Weights of a small transformer language model.
Size: 17 layers, MLP 320 SwiGLU, 3.45M parameters.
Training: a variant of SOAP for these matrices, 203M tokens, 3287 steps.
Each number is 128 + 24 x the weight over its row's rms, rounded and kept within 0 to 255. Layers, rows and columns count from 0. The size above them is the row's rms in percent of the matrix's.

# layer 13 MLP gate, 320x128, rms 0.136, rows 33-41, columns 0-127
size [102 101  95 102  99 104 107  95  90]
[[ 75 136 144 137 144 113  83  91 143 106 116 132 112  99 147 121 125 148  94 125  90 125 142 112 119 134 157  94 103 134 149 136 112 126 137 163  85 111 137 141 120 115 144 147 104 118 106 128 149 119  93 151 160 129 149 113  91 147  94 120 107 101  81 112 120 136  73 132 132 115 131 101 147 110 144 163 126 148 115 126 112 172 104 132 161 113 135  54 104 120 123 146 128 132 116  98 163 107 139 110 124 129 145 153 106 132 100  76 108 135  97 117 146  91  92 112 124 142 105  76 101  85 108  81 129 124 147  87]
 [120 139 133 184 112 114 119 137 125 146  94 107 137 137 137 105 106 151 115 174 117 135 133 144 149 128 125 107 163 133 170 183 161 157 114 107 139 124 108 149 176 135  78  88 127 100 159 112 132 172 146 126 107 104 106  83  96 113 160 133  83 132 162  87  99 135 154 141 130 124 111 124 130 103  97 121 133 105 118 128 111  93 143 166 122 111 172 111 176 130 178 110 130 127 121 147  97  89  85 116 140 120 126 100 138 134 138 145  95 130 102 141  83 119 124 137 112 116 115  90 151 136 141 172 149 117 134 133]
 [143 118 134 138 155 148  88 124 126 142 144 106 118 124 128 145 138 131  99 132 134 124 128 114 103 134 101 112 179 135  84 150 160 126  96 118  99 102  65 129 112 109 129 113 159 130 147 138 149 127 110 125 167  61  99 134 122 129 129  87 188 142 113  80 131 105 113 155 158 122  67 140 152  96 101  97 125 177 144 166 133 155 127 140 134 157 153 143 152 117 103 171 145 110 116 144 163 118  96 127 121 141 127 170 125 143 177  77 121 131 125 123 154 144 129 155 133 137 120 147 173 131 107 140 142 114 144 115]
 [123 124 177 176 107 123 124 151 147 156 162  92 124 145  68 143  87 138 102 121  94 127 118 114 146 104 164 134 120  95 131 113 158 124  98 147  95 164 125 149 150 107 127 158  99 132 150 172 112 138 163 105 159  99 153 102 112 128 138 147 112  99 163 150 172 128 129 106 131 169 111  85 118 141 143 167 103 127 162 123 138 111 136  89 136 153  97 128 118 147 122  95 133 144  90 162 144  92 148  99 131 107 120  98 107 117 157 113 146 142 117  97 100  96 153  90 133  87  89 123 126 122 141 129 113 114 106 132]
 [123 131 136 139 145 105 102  96 188 159 168 158 150 133 141 126  96 133 123 147 122 133 113 137 133 116 119  96 135 114 153 141 122 120 106 169 137 118 121 127 148 151 109 102 123 155 152 131  87 130 140 114 128 140 115  86 154  71  96 131 152 126 131 113 127 189 140 131  92 150 142 179  68  84 133 116 161 135 162 132  99 111 145 123 102 125 145 152 140 110 138 114 144 127 173 139 182 120  82 173 163  86 138  79 115 129 151 132 127 123 110 137 150 158 135 105 108 118 110 125 165 164 139 115 104 106 107 127]
 [155  77 132 168 176  74 133 100 103 107 154 108 135 103  92 122 103 120 125 121 114 120 150 134 134 139 145 119 143 127 113 151 116 129 101 141  93  92 114 137 134 113 140 100  70 157 130 158 111 162 124 133 155 143 125 139 152 120 145 116 123 144 117 120  95 151 169 131 178 129 152 129 134 115 152 135  84 182  74 116 159 163 127 129 168 147 158 166 156 124  91  82 135 129 110 132 133 130 132  89 104 113 116 148 138 122 177 131 102 109  88 102 159 128 131 121 129 149  93 135 142 176 131 121 125 146 144 104]
 [101 101 159 170  93 107 108 182 101 130 127 143 136 116 128 100 121 138 119 176 119 127 123 124 148 127 102 159  97  90 141 117 178 159  94 122 148 126 109 105 139 109 136 111 141 153 137 141 148 121 121 113 180 109 130 107 142 133 151  87 139 194 195 118  99 127  92 136 162 129 137 104 128 130 147 132 137 110 155 124 102  84 149 141 132 116 133  95 129 120 139 158 115 139 151 162  96 150 122 140 139 112 117 105  93 157 125  90  86 150 125 151 141 119 133 110 118 115 160 160 184 118  95 114 160  93 127 132]
 [128 101 135 114 103 178 110 181 103 123 148 112 120 117 103 120 130 112 133 138 110 137 168 126 143 159 139 116 165 156 134 107 125 171  84 133 106 149 159 129 134 118 153 125 122 119  89  97 148 123 110 100 123  88 150 139 130 123  94  91 121 133  98 147 130 125 139 160 102 123 108  75 120 142 142 115 102 114 104  96 144  83 155 110 135 104 140 114 113 143 141 102 122 156  58 189 145 135 130 106 181 153 121 113 127 117 101 120  85 121 100  82 163 120 148 138  93 111  94 157 118 121 147 102 114 101 119 140]
 [175 117 134 127 122  92  83 149  66 127 107 111 112 124 122 137 159 128 120 108 196 100 136 101 126  95 170 163 145 134 154 102  86 102 120 147 134  78 105 131 119 139 166 117 135 100 158 107 125 156  93 102 113 115 124 147 126 125 120 128 108 117 122  99 121 128 157 167 160 119 149 113 159  76 118  96  91 131 143 126 120 177 128 112 121 119 109 114 116 106 142 100 120  97 112 122 148  67  97 140 150 160 121  98  92 131 158  94 160 112 131 115 142 134 111 101 155 127  98 108 137 140 124 109 156 132 136 148]]
# layer 13 MLP up, 320x128, rms 0.133, rows 33-40, columns 0-127
size [ 87 103  90 108 100  94 107  99]
[[129 109 109 127 128 137 162 146  86 121 131  96  98 122  93 128 111 133 147 160 104 102 133 122 182 135 137  70 152 124 169 128 119 159 152  99 132 118 123 166 148 111 154 130 172 100 150  95 151 151 130 100  73 151 105 103 106 127 101 161  94 135 155 120 153 175  98 155 147 109 128 160 111 154 123 103 138  98 105  87 109 133  88 145 127  84 129 104 100 145  86 126  97 110 137 110 116 115 117 129 144  87 154 126 132 162 154 135 114 138  89 122 101 132 117 129 132 145 129  75 112 161 130 136 111 158 110 120]
 [ 77  93 150 136 151 127 175 127 155 121  93 145 121 116 109 145 145 121 101 148 113 134 119 134 143 166 157 134 125 149 107 132 104 121 121 119 162 111 134 114 141 145 122 126 115 116 147 150 141 117 143 126 191  74 131 106 157  97 156 150 111 168 134  97 123 154 125  91  91 100 138 101 129 171  87  84 130 140 121 151 104 120 104 102 125  84 150 113 128 133 128  83  64 137 127 112  97 103 110 118  95 158 161  98 163 153  84 154 144 154 102 142 146 115 101 118 109 111 158 155 113 138 101 136 132 117 156 140]
 [131 128 117 130  90 140 100 121 138 151 124 104 149 143 164 134 106  98 112 100 144  97 113 113 122 185 108 111 107 180  95 162 161 179 108 100  98 131 138 130  93  96 132 200 152 175 172 106 130 161 134 111 139 132 115 117 120 108 108 112 116 129  93 102 129 142  89 104 129 143 135 108 130 125 143 149 154 123 123 119 132 125  91 142 168 124  83 146 100 103 169 162 131 135 129 137 162 121 137 109 119 108 126 117 105 117 130 101 146 169  93 124 133 171 151 131 126 135  93  99 110  92 128  87 152 114 152 111]
 [158 141 150 135  82  95 129 100 110 153 119 118 140 141 110 154 123 158  90  97  66 101  99 101 159 120 149 125 123 135 156 109 144 170 125 120 151 152 139 127 149 111 112 121 116 147 136 146  88 155 116 130 167 159 123 112  92  84  78 145 125  91 123 109 108 125 170 104 111 108 163 151 111 101 147 149 143 157 121 122 147 110 155 143 165  97 101 130 131 140 111  78 134 156 116 142 130 108 136 116 159 102  96 144 148 116 154 144 142 129 107  85 128 170  78 149 164 144 134 105 152 104 132 161 143 151 145 108]
 [ 95 146 117  79 125 150 116 110 130 175  97 119 109 100 114 121 147 148 144 172 136  98 159 131  85  91 132 132 119 150 122 152 123 127 106 155 152 106 112 155 129 142 126 137 121 131 121 135  81 154  80  90 155 166 165 117 140 141 168 124 127 134 145 189 125 113 177 119 145 159 128 114 112 139  86 148 105 124 129 159 115  93 107 127 116  88 117 109 146 129 141 151 137 112 137  84  68 160 123 125 111 150 148 117 139 106 120 157 128 135 134 130 124 123  64  89 190 133 148 119 123 139 147 113 146 120 110 121]
 [151 129 168 178 130 115 121 109 117 143 140 110 109 138 116 107 175 129  96 108 135 154 148 147 148 122 144  98 126 166 186 137  61 120 131  79 126 129  96 149  93  94 136  54 118 104 115  89 128 146 125  89 117 117 140 132 128 142 109 142 145 131 152 158  94 202  90 138  82 134 150 143 152 134 105 122 129 113 130 143 120 112 135 155 154 103 126 154 124 141 112 115 125 129 117 105 135 130 130  89 109 112 129 154 103 117 165 139 137 125 115 132 138 147 156 112 122 122 136 162  69 141 104 123 159 106 138 105]
 [135 124 117 119 108 162 122 111 109 161 115 178 114 203 165 136 106 151 102 123 129 150 137 182 144 172 106 111 129 119 144 169  80 140 145 134 159 127 126 170 120 110 132 137 144  84 144 136 120 122 120 116 139 126 120 133 111 118 142 113 123 113 121 117 133  90 120  93 136 123 113 128 116 154 146 121  87 119 116 130 127 134 129 127 100 109 167  96 133 194 136 128 154 112 129 123  88 109 115 148 141 114 155 176 126 202 146 136 105 150 124 122 152 137 130  81 115 145 130 110  68 153 129 151 127  96 150  91]
 [137 140 118 158 134 111 155 131 127 160 131 101 160 128 158 127 134 102 142 170 127 143 120 116 154 114 149 113 135 108 111 134 136  95  68 121 106 146 136  94  78 156 106 138 114 128 122 155 147 160 152  76  83  87 152 115 159 136 128 152 174 111 166 119 104 125 156 121 157 170 133  81 112 112 113 152 163 126 158 143 148 126 127 122 118 130 100 140 121 149  87 138 143 146 138 133 126 115 148 166 116 130 136 110 139 131 124 173 168 122 127 172 140 182 169 153  86 141 124 132 134 151 125  97 177 135 114 173]]
# layer 13 MLP down (transposed), 320x128, rms 0.133, rows 33-40, columns 0-127
size [104 100  96 100  98  99 107 100]
[[107 130 121 135 127 127 110  98 120  97 122 124  88 130  91 154 119 136  87 138 113 102 167 126 130  90 111 108 121 144 123 171  87 114 138 148 110 125 157 121 104 118 153 115 123 127  84 119 144 153 131 119 123  77 175 113  92 121  83 153  63  89 123  94 133  98 110 153 104 116  90 105 129 113 159 146 115 145 127  92 111 132 132 108 134 113 153 113 117 130 105 167 137 113 134 118 169 126 123  96  98 114 141 120 118 111 125 104  98 133 124  89 124 100  94 163 161 104 103  94  81  98  76 134 152  95 155 120]
 [125 120 140 108 108 127 139  83 162 138 149 151 161 123 140 155 124 146 105 114 121 145 164 118 106 117 168 125 116 150 124 113 139 160 152 110 133 192 119 113 100 105 131 158 140 146 151 106 174  96 139 124 150 119 120  93 120 152 100 183 102 115  69 180 120 111 114 134 171 149 144 113 161  79 141  98 142 130 127 151 149 132 154 115 133 125 139  93 137 160  90 141 114 133 130 141 122 123 142 150 131 107 181 116 144 128 123 120 144 109 118 113 138 126 121 127 149 151 115 102 113 168 101 189  65 138 151 159]
 [118 155 157 132 113 150 111 120 136 123 109 141 123 124 106 149 111  99 122 127 107 138 165 145  17 139 151 121 137  89 146 119 175 150 144 142 151 135 148 136 148 128  93 127 123 139 111 150 104 132 151 152 121 162 137 111 166  75 186 100 107 122  83 158 147 108 109 143 125 128 131 160  91 131 161  96 123 111 166  94 129 119 115 131 117 129  87 126 139 123 133 164 145 153 125 154 116 104 107 137 140 133 170 154 122 150 138 134 131 141 173 152 122 123 138 135 137 133 178 105 111 134 128 148 132  80  88 146]
 [118 124 131 167 111 145 172 148 129 152 119 114 118 137 134 158 107 140  89 109 137 123 114 102  73  93 120 129 122  84 124 179 115 125 133 145 153 100  83 128 118 125 120  80 134 146 142  93 122 129 157 128 100 140 128 131 120 148 147 130 134 104  99 129 123 150 182 137 158 155 122 111 109 136 119 154  81 198  99 125 116 135 161 131 150 106 115 112 111  95  90 147  99 172 105 137 158 107 145 129 121 119 107  92  93 103 120 144 143 151 144 112 116 157 150 159 184 135 124 114 119  79 172 138 147 156 135 115]
 [ 99 102 159 139 126 152 139 183 162 119  90 119 130  95 125 116 126 107 151 145 114 165 187 148 108 111 138 152 122 102 152 110 119  99  75 131 151 143  91 145  87  99 110 172 145  94 131 153 102 154 154 135 128 131 171 125 117 116 138 129 110 161 136 163 163 154 106 130 138 114 136  94 124  94 141 153 107 117 145 153 101 119 148 104 172 159 117 138 127 124 132 153 144 105 139 112 155  98 141 163  85  92 151 112 128 134 106 124 124 104 134 118 158 102 131 123  83  96 104 135 138 122  83 129 188 107 124 126]
 [125 117 173 126 149 153 142 176 133 179 122 127 143  81 137 143 145 107 119 133 101 122 105 109 120 108 109 137 119 131 173 116 182 144 138  92 120 107 143 148 101 120 141 123 109 112 155 109 121 158 117 129 127 102 144  84 140 167  84 121 117 108 105 155 113 118 133 120 163 114  89 134 162 168 116 162 143  84 131 112 165 172 141  92  99 121  86 104 126 112 142 135 147 121 113 150 154 155  94 150 126 118 127  86 147 122 152 120 100  94 106 133 150 169 122 118 119 152 128  89 143 105 141 136  84 181 133 161]
 [126 115 166 151 111 116 148 155 130 143 150 153  82 103 143  89 166 146 139 119 134  81 114  88 125 165 144 110 168 141 130 115 125 122 128 156 158 139 135 173 158  96 121 112 147 137 133 140 164 138 130  85 163 135 109 139 126  80 160 142 116 108 114 122 133 133 162 130 145 143 104 135 165 119  94 130 131 115 159 112 147 151 146 128 115 132 160 129 139 106 148 125 151 130 110 156 170 101 134 142 143 105 125  74 117 143  90 135 108 111 149  82 150  99  71 114  87  99 133  88 172 177 137 143 125 151 102 110]
 [145 101 106 120 134 147  79 149 146 122 128 153 121 153 165 130 107 105 159  94 142 139 150 128 200 120 111 128 154 134 124  90 143 157 136 124 140 123 115 130 130 101 158 135 124 153  65  87 142  93 112 143 141 124 124 147 104 122 130 120 158 145 131 140 140 123 162 141 116 132 118  81 167 132 170 146 126 133 120 127 161 129 146 160 152 136 116 123 108 138 152 140 159 135 140 142 102 131 131 175 100 165  93 165 137 152 117  87  72 129 145 119 142 135 120 127 132  91 137 162 168 126 140 145 129  74 202 126]]